{
  "num_hidden_layers": 15,
  "norm_place": "pre",
  "tie_word_embeddings": true,
  "optimizer": "muon_hyperball",
  "weight_decay": 0.0,
  "schedule": "wsd",
  "decay_fraction": 1.0,
  "batch_tokens": 131072,
  "train_tokens": 1017000000
}
Each number is 128 + 32 x the weight over its row's rms, rounded and kept within 0 to 255. Layers, rows and columns count from 0. The size above them is the row's rms in percent of the matrix's.

# layer 4 attention query, 768x768, rms 0.0198, rows 464-490, columns 384-511
size [ 77  72  64  64  65  72  64  78  74  73  68  64  71  73  75  70  64  74  71  64  79  82  75  71  67  74  70]
[[153  97 147 136 127 115 134 160 195 125  93 119 160  61 141 153 154 127 122 122 154  95 133 182 114 141 197 187 143 143 167  52 138 162 111 127 141 156 116 112 165  55 148 132 107 201 115 135 122 138 133 114  90 105  85  87 104 134  81 130 143 138  58 155  69  92 131 137  72 139 106  67 167 149  90 170 139 107 109 124 137  47  88 141 141 147  94 152 146 198 150 138 140 121 135 121 123  84 116 143 100 114 136 133 116 108 119  98  78 191 121  82 148 165 179 105  98 106 123 101 184 156 115 142 243 170 105 150]
 [146 114 123 150 118 167 134 118  88 125 136  81 102 137  96 146 119  75  63 122 106 141 122 139 147 116 115 180 142 123 151 179 124  53 113 140 101 116 175 160  78 136  45 136  79 148  97 160 107 128 170 173 126 118 171 135 118 161 180 124 120 138  98  91 133 152 142 134 148  96 121 132 105 181 157 108 179 139 116 110 116 108  99  88  65 162 117 156 161 109 116 136 218 110 149 168 105 142 100 117 104  99 136 148 156 176 112 120 132 135 108 142 203 129  60 165 105 151 148 143 115 112  97  65  61  78 153 114]
 [ 90 162 188  68 155 144 194 137 132 144 100 127 132 106 140 124 103  94 104 135  98 150 138 169 143 121 145 116 166  76  65 121 153  77 181 154  41 150 112  56 154 137 153 156 109 123 206 145 102 116 122  94 107 138  74 175 154 121 148  96 146 144 113 144 212 158 134 185 138 165 133 131 140  90 141 148 101 120 125 110 120 126 137 157 105  65 118 123 103  82 151  70  50 201 164 111 127 130  74 128 123 119  91 132 121  78 121  96  98 108  95 133 101 146 213 126  87  82 131 138  67  99 159 140 149 144 108 110]
 [103 128 187 107  97 160 110 113 152 160 151 142 156 114 109 156  91 136 153 135 175 145 154  73 126 181 116  93 158 114 126 112 132 188 114 104 130 150  94 140 107  88 144 118  72 158 158  79 114 114 117 120 132 127 123 126  97 139 111 140 151  96 178 176 145 100  80 110 112 145 137 144 128  78 181  85 115 123 129  85 123 130 152  91 188 117 103 100  89  62 104  97  30 158  88 139 112  99 104 123 130 127 145 144  87 109 113 116  85 113 147  94  91 138 246 146 132 135 179  89 113 138 174 137  77 129  64  66]
 [118  83 159 128 150  88  90 112  98 105 119 141  89 124 142 132  90  98 118  78 169 109 173  62  88 127 168 160 166 120 113 139 145 146 160 111 125  85  95 108  72 173  69 144 143  94 110 171 123 129 126 139 229 127 167 189  86 102 151 101 122 117 190  72 169 138  89  92 121 117 104 142 113 160 154 143 144  47  97  38 135 143 105  84 108 130 148 116 139  99 116 121 110 139  97 156  83 102  79 121  29 115 156 173 100 159 132 200 113 108 135 130 119 111  63 118 151 131 147 123 164  84  43 169 139 128 125 128]
 [156 134 142 138  99 114  81  89 135 158 117 187 135 184 176 125 101 123 113 136 179 141 114 161 120 102 123 135 114  94 123 172  99 176 131 143 156  75 139 118 101  97 142 138 118  98 109 134 203 130 150 111 108 170  72 163 133 121 113 125 101 137 123 133 115 120 154 100 154 175 160 168  85 108 119 123 151  40  80 109 103 118  97 173 125 127 198 121  75 149  88 118  91 130 128 160 102 147 128 137 158 152  84  49 168 131 128 108  93 191 157 133  78 138 118 126 112  39 105 110 160  82 158 139 167 155 166  96]
 [175 132 156  66 107  74  89 240  95  77 141 121 115  87 115 165 101 150 126 129 118 199 158 149 116 133 119 127 130 164 165 162 172 161 176  57 117 121  70 122  70  99 132 155 189 105 159 131 119 106 131  87 107 131 131 159 115 159 141 145 108 142 126 162 172 101 134 170 119 122  84 122 174 139 117 110 123 178 163 110 214 137 193  66  90 151 105 127  87 118 140 121 119 163 117  78  91  91 128 170 100 152 156 157  91 148 112 113 115 106 149 111 149  80 153 128 132  88 157 131  71 132  90 160  95  84 182 102]
 [100 129 113 194 196 141 129 167 152 117 114  97 113 181  99 151 185 167 114  76 109 112  81 115 141 194  76  76 170 164  98 129  99 145 133 113  89 165 166 120 172 117 130 104 121 132 113 130 105 118 159 115 161 198 126 131 160 158 180  97 130 160 163 111 113 155 107 147 133 118 143  36 138 155  80 112  71 165 158 154 133 118  99 121 117 179 121 132  79 195 115 183 121 176 160 142 146 189 142 118  44 100 129 107  92 121 164 131 104 168 135 107 173  81 160  82 137 116 135 167 169 125 128  73 112 105 133 185]
 [143 158 121 111 107 116 200 126 148 129  91 120 177 127  74 126 138 129 142 152 147 110 139 137 149 128 180 110 100  46  99 135 140 116 126 128 152 113 149 118  81 111 133 103 142  80 150  98 106 114 122 148  88 136 143 169  86  98  99 121 124 101 174 137 109  85 180 131 162 165 108  93 186 121 110 150 230 131 115 107 100  82 157 138  99 145  91 125 164 125 119 109 152  93 148 123 110 134 120 162 143 146 172 117 198 128  94 166 124 181 185 133 142 167  72  77 121  68  30  87  57 148 152 121 111 167 173 126]
 [120 172 195 105 114  92  96 198 120  86  81 139 102 138  98 127 111 128 103 126 106 109 135 168  67 136 177  82 169 103 146  72 143 113 105 174 102 100  79 131 110 104 127 156  99  92 119 148  68 158 116 108 129 102 132 138 143 117 162 114 155  66 151 151 146  85 108 143 182  77 140 134 176 144 187 130 119 149  83  81 113 122 118 112 132 116  86 109 151  74 137 139 143  94 147 175 107 128 121  83  61 110  96 159  63 128 136 164  72  88 117 139 168 135 149 130  74 115 129 117 118 179  69  89 125 117 140 120]
 [105 162  55 150  91 150  79 173 129 107  99 137 177 118 142 113 107 125 116 136 132 179 119 119 105 140 122 165 151 125  80 161 129 147  73 184 103 106  40 114 137 137 134 156 137 139  59 163  99 152 167 139 169 215 100 157 110 144 109 114 144  78 128  67 153 104  98 115 167 135 105 119 149 118 137  60  84 100  96  91 174  95 113 143  97 146 121 136 139 163 170 103 120  87 121 167 145 137  81 142 101 131 123 134 130 174  92 123 145 128 111 114 125 146  92 142  90 128 143 124 177 128 151 115 122 113  96  69]
 [154 135 126 169 148 136 114  56 123 117 121 124 148  93 183 116  73  96 115 115 135 147  69 164 131 115 129 109 122  89 160 152  98  70 125 140 109 162 157 170  76 126  95 172 112 106  76 185 135 117 117 140 117 154 116 144 137 143 137 119 160  90  91 108  99 133 154 119  85 162  79 111 123 165 120 152  84 138 138 122 188 143 127  75 143 106 138 139 146  97 144 105 141 133 127 130 147 137 154 112  92 111  62 121 146 151  89 108  46 118 128 148  88 136 167 147 138 126 168 129 124 106 113  67 203  71  88 204]
 [146  96 133 124 106  83 116 186 146  62 113 131  83 137  84  84 139 134 146 104  61 144 146 112 107 135  73 114 152 178  97 131 120 150 151  77 117 159 135 121 107 142 201 169 144 123 131 180 139  80  52 122 113 111 180  31 135 184 133  79 130 124 195 108 120 108 144 147 171 118 127 133 139 110  95 142  76 142 169 162 172 191  65 177  97 101  93 115 184 118 150  94  48 149 152 131  70  39 166 107 160 137 118 161 126 143 120 154 172  74 154 129 135 126 131  94 156  81 158 132  85 205 110 117 120 124  80 117]
 [111 146 177 138 154 125 135 137 133 140 110 124 154 102 116 122 124  58 152  73  73  86 150 115 173 116 128 154  86 164  82 150 127 141 122 154 145  97 160 132 114 140 115  98 186 103  95  93 148 136 135 138  62 150 159  55 156 176  93 177 100 164 165 141 182 138 136 125 149 136 100 111 155 188 119 157 135 111  92  94 129  82 177 125 156 115 116 156 137  76 134  79 172 105 133 129  90 122 182  71 124 100 159 208 137 101 169 156 150 107 193 140 155 133  62 115 114 117 164  93  38 198  72 124 188 128 131 129]
 [126 124 129 156  54 130 159 163 155 122 113 125 155  98 162  75 178 163 135 124 137 148 105 147 147 152 142 101 173  98 115 138 197 159 136 143 112 170  79 201 174 127 147 115 120  91 128 106  78 120 148 139 155 109 158 126  88 131 109  53 116 131 130  80 119 155  90 121  97 132 131 127 172 118 161 128  89 105 125 142 129  88 103 114 206 178 138  81 183 203  59 153  80 136  61 133 138  80 139 130 134 165 102 115 120  85 110 119 119  95 125 172  70 126 181 123 189 174 111 140 166 156  93 138 117 103  84 107]
 [154 156 151 145 118 125  97 130  62 123 114 124 189 116 124 183 142  68  54 102 100 149 145 221 145 139 136 142 117 121 100 196 100 169  76 130 141 165 161 113 135 103 169 134 125 119  91  99  90 176 164 101 117 154 133 158 159 133 131  93 126 158 106 125  99  67 134 156 124 174 183 164 110 116  94 141  71 123 111 113 146 101 131 126 119 163 158  98 114 117  70 126 127 139 128 143 168 148 144 103 133 122 100 139  82  92 165  76 133  67 186 135 118  85  73 166  97 151  96 118  99 120  99  90 158  99 165 132]
 [ 69 103 186 134 158  78 197 147 108 110 131 102  41 153 124 151 193 144 115  60  79  93 110 148 151 142 130 135 170 147 195 114 192 149 117 114  82 151 161  91 141 121 101 105 162 163 186 148  99 117 112 135 124 154 132 105 148 170 110 153 144 123 150 157 100 198 130 130 133  74 157 109 137  92  84 151 179 168 148 212 137 159 132 139 116 125 165 107 156 200 145 133 196 154 137  97 101 110 133 137 120  71 120 119 114 142 165 162  65  96 123  88 167 123 142 127 120  56 111 161  48 177  97 150 200 127 142 133]
 [ 44 112 129  39 138 119 145 132 111 165 147  98  88 151 122 149 137  85 129 147 133 163 197 154  94 162 162 151 195 134 129 150 152 137 163 142 105 177 153 129 167 131 140 178 132 123 112 148 130 143 128 117 147  99 139 155 126 139 129  98  63  98 121 133 142 150 157  83 189 107 122  84 133 138 147 108 174  81  96  85  65 109  67 183  99 180  88 137 130  88 123 181 170 138 121  98 118 162  82 155 126 158 139 121 131 200  78  82  95 101  96  97 159 147  97 105  78  71  66 137 150 173  78 176 105 124 177 153]
 [103 142 165  80 154 117  74 113 136 113 127 167 130 150 171  64  72  99 161 185 151 144  96 138 179 178 119 128 107 144 114 151 125 135 174 115 115 148 101 141 110 103 133 178  72 183  74 148 142 178 125  94 151 134 116 118 129 215 106 157 117  92 125  32 115 151 109 144 187 133 116 155 141 135 138  71  90 121  70  84 140 127  86 166 160 129  96 102  92 144 171 100 114 149  57 110 167 205 123 146 110 160  96 111  91 135 111 147  76  96  89  58  88 174 142 125 163 120 225  87 129 131 120 160  97 110 110 108]
 [197  76 152 206 178  89  90 135 120 129 184 137 161 105 151 130 155 123  90  82 160 156 158 141 117 117 123  98 110 156 130 180  69 146 154 110 162 105  95 113 102 153 135 159 157  97 150  80 125 199 125 107 206 130 101 139  43 157  88 125 157 112  94 176 135 181 135 138 200 122 134 158  96 129 137  89 118 134 110 115  99 109 194 148 152 109 130  83 159 110 128 105 109  77  84 143 135 141 109 121 137 168 215  84  95 136 152  98  61 132 131 144 190 123  75 145 143 125  74 128 148 114 114 189  80 124 158 155]
 [ 77 153  99 154 136 101 200 150 199 113  57 168 154  96 123  85  50 115 141 134 148 110 116 131 109 158 184 204 158 120 110 150  98 147 125 151  99 126 121  80  94 170 110  96 132 134 154 153 151 104 172  82 126  62  85 149 128  87 146 138  91 104 183 163 178  78 119 116 106 129 124 132  54 128 182 144 117  62 125 125  81 114  93 144  81 111 105 163 181  93 113 112 151 115 184 119  76 131 127  84 139 134 145 162 146 117 177 110 135 147 124 119 118 112 125  83 104  53 159 109 132 171 103 159 119 201 128 109]
 [168  91 108 168 167 114 128 140 133  91 171 165 137 159 113 131 112 163 146  67 141 113 177  56 103 184 129  84  81 170 113 160  84 172 154  59 149  51 171 196 151 127 142 156 127 126  81  61 123 163 136 141  67 139 112  85  84 147 166 115 173 114 114 128 122 141  91 122  78 192 117 147 122 126 119 102 135 178 132 147 133 167 118  94 118 175 113 137 164 102 128 115 164 137 113 166 156 182 116 145 145 142 162 142 135  64 126 154 114 131 180 124 127 123  81 162 167 171  93 140 177 114 159 133  96  86 113 114]
 [138  88 121 170 125 150 139 106  82 120 170 160 104  53 189  88 104 115 162 111 167 100 179  85 158 151 161 104 105  99 144 129 110 162 106 121 178 134 121 152 146 158 144 114 137 132 118 133 142 115 106 143 110  72 105  99 153  78  91 111 101 145 107 126  88 145 180  85 117  52  70 184  93 172 153 137  72 163 145 156  75 136 182 158 149 122 143 108 103  80  98 141 183 125 122 112 146 136 152  85 167 128 114 103 130 189 136 165 111 153  94 151 136 119 139 147 204 173 117 176 149 129  93 130 143  60 118 148]
 [178 199 133 144  95 106 176 114 141 156 114 125 107  81 130 120 163 147 130 150 121 130 161  77  81  94 165 106 132  98  98 136  89  85  98 160  97  60 127  42 158 138 142  86 140 166 143 143  55 113 127 173 190 154 166 130 120 109 185 154 181 124 105 130 136 114 127 133 196  93 135 112  98 158 108 110 166 107 105 148 119  86  66 160 139 164  82 153 185 131 152 131 108 130 118  67 149 120 132 109  83  59  78 137 100 161 139 147  97 186 155 142 156  89 136  55 132  93 163 128 192 145 119 131 156  90 107 140]
 [ 79 152 112  85  84  63 170 145 120 129  99  87 113  87 180 145 149 168 113 132 150 196 137 181 115 100 172 206 144  93 165 101 105 137  83  91 188 137 181 140 146  76  68  90 124 116  98  85  79 147 109 139 117 129 145 154 113 169 145  70 144 164 125 107  67 162 139 204 152  73 187 109 114 169 136 125 121 139  93 121 174 117 133 128 136  91 128 161  83 141 143  68 171 154  99 106 143 133 115 160 160 143 124 155 208  98 163 153 117 155 125 115 141  95 101 121 100  75 126 176  95  82  57 177 105 137 134 153]
 [111 140  95 137 123  88 148 136 137 125  98 123 108 110 118 139 129 128 133 137 123  97 184 126  65 116 137  90 145  85 113  92  82  87  80 169 123 145 134 101 127 132 105 122 129 139 140 181  99 144 134 169 201 119 134 159 153 138 145  94 192  53 147 168 134 115  86 164 112 109 123 135  92 132  69 138 107  92 140 131 125 102 100 178 130  97 195 154 124 136 174  68 101 139 185 144 139 103  85 173 125  68  98 150 124 107 165  79 165 135 120 153 112 130 114 139 103 139 133 164 109 124 167 140 148 145  57  98]
 [131 150 100 110 130 143  69  99 160 118  83 106 146  87 148 148 119 142 172 128 150 146 101 108 138  85 143  96 112 149 137 109  75 141 179 141 117 149 118  83 203 145 164  75 124 151 130  54 145 106 143  67 106  82  98 117 119 119  84 196 120 141 162 125 116 125 137 121 135 153 108 129 110 166 152 155  21  79  94 144 103 122 114  95 165 123 103 116  73  96 142 163 144 145 125 178 165 157 125 119 168 124 104 137  79  81 134 130 147 136 136 121 146 121 114 130 104 166 144 125 173 178 114 135 141 143 107 117]]
# layer 4 attention key, 768x768, rms 0.0198, rows 464-490, columns 384-511
size [ 81  76  67  65  65  76  68  77  80  75  72  69  74  81  87  79  70  78  71  65  84  83  79  76  69  84  74]
[[ 67 108  81 184 130 113  99 130  92  97 152 147 131 150 159  95  88 178 100 116 111 148 137 130 132 111 111 146 112 117 184 111  83 146  94 111 109 148  91 113 133 145 177 121 133 184 117 135 113 120 113 131  96  80 137  74  95 192 164  66  97 123  77 148 177  83  98 110  83 144 153 152 113 120 172 198 157 131 157  73  96  78 110 132  78 113 121 122 116 144 134 105  85 163 156 111 111 116 104 171 105 171  86 116 149 135 191 161  98 119 167 142 176 139 178 112  99  98 165 120 138  62 136 152 146 157 176  66]
 [172 172 110  97 120 168 126 134 148 152  98  78  63  83 136 179 113 136 128 158 215 139 140 162 176 106 124 187 117  71 198 146 123 154 115 174 187 133 146  94 118 111 159 146 120 108 136 116  80 124 114 185 143 196 103 151 114 110 125 125 170 163 139  89 106  49 112 104 148 124 112 147 156 136 124 170 162 148 113 124 107  90 116 132 174 173  91 111 118 130 104 159 126 159 144 100 137  78 144  94 129  71  98  64 100 106 163 178 132 157 144 101 139 147 122 116 133  85 143 146  94 124 135 103 202  76 115 137]
 [111 129 135 159 148 137 163 113 122 112 138 168 149 119 114  68 134  99 165 162 116 164 111 113 160 148 151 138 175 172 112 195  57 127 152 145 131 176  78 108 149 143 132  80 137 154 117 123 107 127  75  96 134 145 113  99 180 118 115 130 105 157  92 121 192 119 144 137 125 159 138 121 157 116 126 156 173 149 178 146 130 126 161 141  98 163 165 108  67 137 100 113 113 136  99 184 162 146 121 139 103 189 101  92 133 103 115  83 102  73 125 203 118 160 113 115 176 146 113 127 108 121 109 121 115 148 131 119]
 [160  99 126 127 135 132 133 145 129 123 132 171 106 139 123 101 149 152 168 147 107 143 105 131 123 137 103  53  82 103  88 139 127 152 130 150  60  73 183 107 171 119 129  50  62 110 115 119 166 126 142 161 139 123 169 165 103 171 137 156  94 149 155 115 169 162  90 115 147 167 112  98 165  57 104  80 134 129 191 141 231  72 177  76 116 107 180 158 131 138 121 105 172  71 107  98 127 138 167 104 109 163 123 137 153  97 157 141 105 116 150 140  74 105 158 155 159 122 171  79 124  72 131 124 111 141 132 106]
 [103  70 143 108 153 132 145 135 106  46 107 103 117  85  82 141 136 148  81 162 123 110 140 124 115 134 161 107 141 156 135 125 160 141 149 119 136 116 100  68 104 224  68 167  81 144 126 112 156  70 135 132 128 119 149 113 104 162 139 111 100  85 127 148 158 205  65 121  99 147  95  73 107 107 120 112 130 172 130  92 125 126  90  78  75  60 121 103 183 148 158 130 110 119 180 105 126 120 162 130 118 114 136 141 166 118  97 155 172 109 120  93 119  93 121 127 114 108  81 143 150  96 177 163 129  52  91 181]
 [154 104 166 157 122 117  84 107 160 125 125  79 178 106 117 146 127 119 186 116 104 111 147 132 158 106 190 130 143 157 112 127 184  94 125 119 125 168 151 128 131 164  56 174 178 148 124 102 129  79 104 153  99 143 115  99  84 104  89  42 129 167 118 130 113 174 191 166 137 123 145 137 144 201 118 163 132 106 134 123  82 171 142 129 122 129 137  83 114 121 123  98  89  72 117 142 110 155  99 166 175 187 120 108 155 174 128  75 117 167 138 141 132  75 113  96 108  86 104 101 146 115 126 130 101 122 158 181]
 [122  93  61 115 133  94 151 152 128  92 155 142 118 147  74 205 131 141 143 124 171 154 179 175 164 145 136 110 160  94 186 132 146 159 154 111 121 179 214  88 174 184 121 157 177 158  96 135 134 123 121 174 140  85 138 130 173 151  85 161 136 194 184 161 120  72 113 187 131 113 114 146 134 117  74 108  95  98 160 151 186 143 151 103 100 152 134 155 119  70 151 106 111 128  99 103 108  96 187 125 100  60 131 114 173 149 135 110 176 150 132  93  67 140 143 100 213 130 118 144 136 130 177 169  73 176 121 127]
 [140 184 123 132 180 156  73  51 119 127  91 140 130 156 108 124 185 178  94 135 128 110 114 109 151  70 105 134 234 153 178 111 124 128  87  99 116 120 132  99 123 156 133 106 161  63 130 141  93  89 120 188 119 145 107 175 113 104 164 138 137 161 102 116 138 163 165 138  85  92 110  46  83 158  87 108 105 119 131 144 101 123  93 178 140 117 161 155 173 126 127 128 157 114 132 167 178 175 184 156 104  69  95 171  54 143 120  82  88 130 139  84 123 110 133 119 145 130 105 113 166 195 141  96  64 109 144 105]
 [136 111  94  93 101  70 204 153 210 117 172 125  91 125 136 132 100 162 169  91 121 181  61 146  99 143 157 139  46  90  99  96  68 108 169 205 168  93 141 131 109  97  84  90 109 122 141 156 121 169  79  36 142 133 159 111 194 109  75  89  82 140 126 142  86 141 150 125 145 114 108 106 180 133 115 142 171 125 155  94 127 113 152  69 122 176  75 196 162 149  78 100 125  53 150 126 167 145  84 141  76 130 151  74  99 116 177 123 120 200 142  74  89 114 145 101  13  96 181 131 113 118 106  99 156 112 157 129]
 [161 151 106 120 103 128 215 180  53 139 127 196 102 159 165 153  76 200 104 104 166 190 123 151 135 184 125  96 103 122 108 163  97 151 112 176 168 110 114  68 149 140 139  93 126 153 135 152 137 125  75 155 120  81 140 136 155 130 111 157 121 151 125 135  99 135 114 139 105 164 168 147 172 103 184 136 139 157 150 136 174  53 154 110 103 115 107 132 124 192 116 169 169 144 152 100 100 122 100 120 123 104 126 129 163 128  99 121 179 146  86 137 116  92 129 103 103 140 160 148 128 133 172  98 130 101 152  75]
 [140 140 102 148 139 171 111 146 123 152 108 150 101 123  85 120 137 111  93 130 142 119  94  98 137 115  70 142 175 114 196 153 123 163 117 176 153 169 160 130 121 140 114 131 167  77  58 164 111 135 129 174 108 218 120 115 161  97  98 183 133 115 142 134 189 131  98 114 172  88 147 139 181 111 129  97 137 111 128 173 116 104 105 165 174  82 149  56 150 101 111 147 121 105  97 136 125 127 131 127 176  99 135 122 110 108 115  88 105  88 126 123 107  69 135 131  98 134 173  69 148 129  98 110 143 107 122  70]
 [ 82 132 110 206 119 121 111 191 137 135  84 204 120 106  96 136 102 185 143  51 145  80 101 168 179 132 109 137 164 132 124 129 140  97 118 131 123 106 151 101 104  97  93 191 170 110   6 128  80 137  80 178 147  69 132 114  71  97 149 135 139 133  93 157 120 130 172 151 118 144 156 162 152 208 115 201 130 129 138 124 118 152 158 136 108 126 153  81  98  95 170  78 119 172 129 148 101 108 111 160 147 126 101 147 175 184 105 170 130 127 139 156 148 121  56  64 144 167 104 138 200 124  31  88 162 102 121 150]
 [148 145 167  84  94 134 155  84  72 126 159 128 127 179  75 164 108 118 137 131 113 172 140 141  74 163 182 112 134 146 125  76 120 102 170 153 137 113 149 143 144 143 144 122 175 111 165 132 202  98 103 141  86 143 160  84 171 137  99  90 159 173 160 145 137 156 113 142 137 118 134 148  97 106 138 124 137 116 173 157 157  75  84 116 120 164  56 171  97 115 188  81 172 137  96 114  61 129 121 131 137  69 141 131 100 136 116 107 174 110 131 146 104  85 134 125 159  98 194 132  90 137 146 135 121 156  60 131]
 [138 131 164  61 108 187 183 148 138 119 123 109  90  84 163 154  83 125 116 128 160 111 137 123  92 187 154 131 125  82  88 113  92 101 159 153 155  92 113 171 104  58 122 155 141 159 162  91 119 144 109  77 113 132 134 122 189 184  52  82 152 102 189 151  56 106 125 140 116 142 138 160  80 130 182 177 117 106 100 144  96 103 179  85 103 139 119 148 141  96 140 123 107 112 149  96 105 146 113 119  86 154 196 150 190 130 135 145 136 152 162 147 110 176 124 116 108 110 202 136  94 206  92  82 146 136  93 170]
 [116 131  55 122 102 143 156 141 163 119 137 151 140 176 101 103 143 159  65 145 146 151  69  92 148 139  62 107 149 109 129 150  94 140  86 105 154 152 122 128  84 121 146 120  88  75 103 162 160 160 154 125 150 212 120 158 128 167 143 121 117  81  91 190 163 117 126 100 103  71 120 164 156  72 173  89 162  96 157 169 125  94  52  94  89 131 120 144 202 138 103 141 109  83 111 169 139 135 134 124 141 198 124 131  80 127 110 144  70  94 121 188 112 161 141 176  75 114 115 119 145 165  94 138 148 151  95 122]
 [167 139 137 155 131 147 106 151 114 199  77 132 135  99 159  99 125 165 116 147  98 146 146  82 122 161 129 144 128 109  94 148 158 141  94 126 152 149 164 129 154 113 109 136 206 138  92  78  72 146 144 179 113 166 102 149 113 102 114 156 155 139 145 104 155  44 122 239 119 122 123 155 200 159 157 133 120 122 156 174 126  96 126 101 128 128 107 101  74  47 115 174 128 119  92 160 105  97 138  49 136 154 106 177 145 138  99  86 166 105 180 159 163 107 112 116 139  95 146 137 138 149 191 118 140 153 125 139]
 [104 111 181  89 147 121 128 116  73 137 115 101  98 118 155  84 110 195  97  92 107 206 157 106 104 135 128 150 172 104 196  89 107 127 171 188 139 125 116 156  96 178 217 122  94 142 193 119 114 110 107 123 113 101  87 123 124 159  81 130 121 146 128 125 121 110 164 118  82 114 128 138  65 132 143 166 132 160  96 107 130 156  93 168 117 144  66 127 152 140 179 107 125 165 139 136 102 124 122  90  98 134 130 132  79 117 170 148  92 132 165  75 113 166 179 142 142 130  96  93 102 164 132 122 138 129 181 149]
 [151 137  98  57 141  85 160 116 156 140  97  91  99 111 145 194 182 156 177 119  88 204 140 114 116 182 116 120 155 133 124 128 130 121 158 151 113  70 130 127 161 169  84 112 105 100 134 160 161 133 115 132 142 155 108 121 150 114 146 138 114 158 117 109 138 123 110 156 119 123  72 136 181 125 145  79 160 142 127  76  83  32  99 151 141 152 121 132 156 202  93 189 133 100 153  88 199 136 139 118  78 104  55 102 152  71 146 193 119 161 143  63  82 128 130  83 135 117  84 124 148  67 128 181 159 131 150 158]
 [ 93 118 138 131 152 156  30  88 128 120 115 111 123 168 108 124 138 156 156 129 138 110 150 133 141 164  98 151 156 133 107 157 194 200 138 106 111  80 135 112 178 136 190 143 169 162 110 188 181 104  63 101 153 120  93 111 125 194 162 152 154 108 151  95  88  79 126 131 183 138 146 123 145 131 117 109 108 104 136 128 152 168 100 153  92 179 133 103  91 125 157  75  81  97  69 125 174 150 100 151 188 187 112 173 161 183 125 138 114 132  96 146 128 110 122 100 162 140 111  94 123 119  63  92 122 153 109 166]
 [122 119 122 102 129 104 131 150 107 188 126  74 136 115 150 146 153  77 139 112 120 140 146  85 115 113 135 197 113 142  88 119 149 114 184 120  92 132 120 134 179 144 145 144 138 124 138 119 125 137 132 111 127 129 104 149  57 154  71 102 126 111 191  99  78 143 159 154 159 148 136  77 106 103  80 187  79 106  73 148 122 122 103  87 160 156 132 127 142 168  77 163 135 140  98 123  93 118 140  54 116  82 128 103 126 152 118  92 180 141 103 112 131 102 106 159 174 121 152 156  94 139 165  92 140 120  34 179]
 [ 50 155 173 126 167 122 168 144 110  67 104  73 180 130 117 105 121 125  79 186  90  81 112  99 133 102 138 185 131 115 146 139 121 186 121  52 198 166  76 103  76  95 166 142  88 154 182 142 140 173 161  67 118 160 163 131 156 167 132 122 145 140 174 137 139  78  82 116 111 172 180 146  73 118 136  97 137 178  85  85 133 148  85 149  69  73 125 110  96 116 122 170  82  98 142 182  98 127 120 117 151 132 143 116 172 100 149 135 122  89 105 167 109 163 150 132  93 111 161 109 133 136 143 179 117 125 151 142]
 [125 109  91 106  95  97 114 145 132 161 126 125 129 120 158 142 113 142 117  98 168 107 143 100  69  97 102 115  83 140 161 103 116  71 170 175 130  49 159 170 101  88 130 142 143 120  89 121 109 165 100 128  93 143 157 111 151 110 123 120 166  77 133 180  95 153 137 167 122  94 138 116 143 114 143 153 109 107  59  86 176 142 133 128 106 115 110 190 151 132 165 112 152  87 192 125  70 101 128  70 134 106 174 111 107 140 145 163 166 118 126 109  98 138 104 124 158 158 156 120 172 168 115 117 172  67 134 116]
 [113  73 112  63  68  81 182 180 155 156  84 123 175 123 174 192 126 116 180 134 109  87  97 110 112 154  70  85 162 151 106 167 148 101 124  70 142  73 161 130 146 106 150 160 104  90 167 128 129 166 158 111 125 110 110 160  80 138  98 110 170 142 147 139 106 135 146 147 138 128  86 162 162 119 174 152 153 165  76 140 105 125 186  74  98 103 160 134 192 165 134 162 119 118 111  92 103 117 163 104 108 133 137 113 147 179 160 141 159 105  98 117 138 125 166 135 121 164 100 171 115  56  92 131 128 121 165 163]
 [170 149 148 175 195 117 180 106 168 148  94 107 132 101 149 148 149 124  65  93  96  31 102 106 123 113 123  87 196 175 145 119 123  67 118 106 157  70 143 121 125 172  49 138 151 122  98 159 120 181 176 198 143 214 127 150 154  78 122 160 119 108  67 109 119 176 167 163  98 117 118 124  91 115 105 106 102 121 123 131 115  83  24 109 153 138 144 120 155 154  79 162 127 116 111  44 153 106 149 154  77  68 113 135  57 112  87 111 134 113  90 186 101 137 133  95 135  71 176 166 161  92 158 134 137 106  94 120]
 [159 114 112 118 166 111 101  89 118 171 120 101 129  80 197 170  99 112  93 141 125 121 164 105 142 161 149 166 115  98 185  87  99 128 158 128 154 134 149 144 199  62 100  92 165 133 129 139 144 143 115  65 120 184 134 149 153  93 147 156 172 116 150 135  71 117 120 160 119 133 108 140 145 128 116 158 126  93 117 104 142 181  69 167 120 125 114 127 105 113 156 105  75 102  77 120 120 111  75 177 134 130 157 146 214  73 123 173  72 173 122 136 141  87 116 143 112 101 166 138 145 127 109 114 107 115 102 184]
 [108  99 158 174 162 154 126 136 110 201 128 147 127  67 160 117 136 122  89 133 175 104  91 116 128 138 195  98 126 138 156 123  63  70 131 138 101 150  73 161 135 175  84  74 161 152 129  93 140 123 126 135 111 116  74 104 158  66 134 130 130  84 118 130 140 191 155 139  62 159 118 119 122 138 100 151 149  88 156 103 130 135 142 203 120 151 132  51  79  96 123 145 156 183 110 118 148 125 126 140 119 133 137 134 110  87 118  90 111 114 134 106 103 108  78 124 171 124 151 135 139 131 183 171 130  36 121  88]
 [133 145 148 146 144 118 108 154 137 104  88 172 166 140 106 136 180  76  85 159  78  32 102  88  85 144 115  70 185 182  66 190 152 127  82  79 151 134  91 107 132 117 120 168 148 124 123 120 120 110 152 118 128 119 153 139 122 134 170 164 147 127 179 160 141 135 122 174 151 123 107 149 153 108 112 132  99 110  97 149 110 148 146 192 131 123 186 144  54  82  90 190 155 162 121 183 129 137 127 113 172 121  99 123 123 173 127 115  91  74  99 142 202 159  27 122 126 194 125 151 136 129  98 108 127 155 157 117]]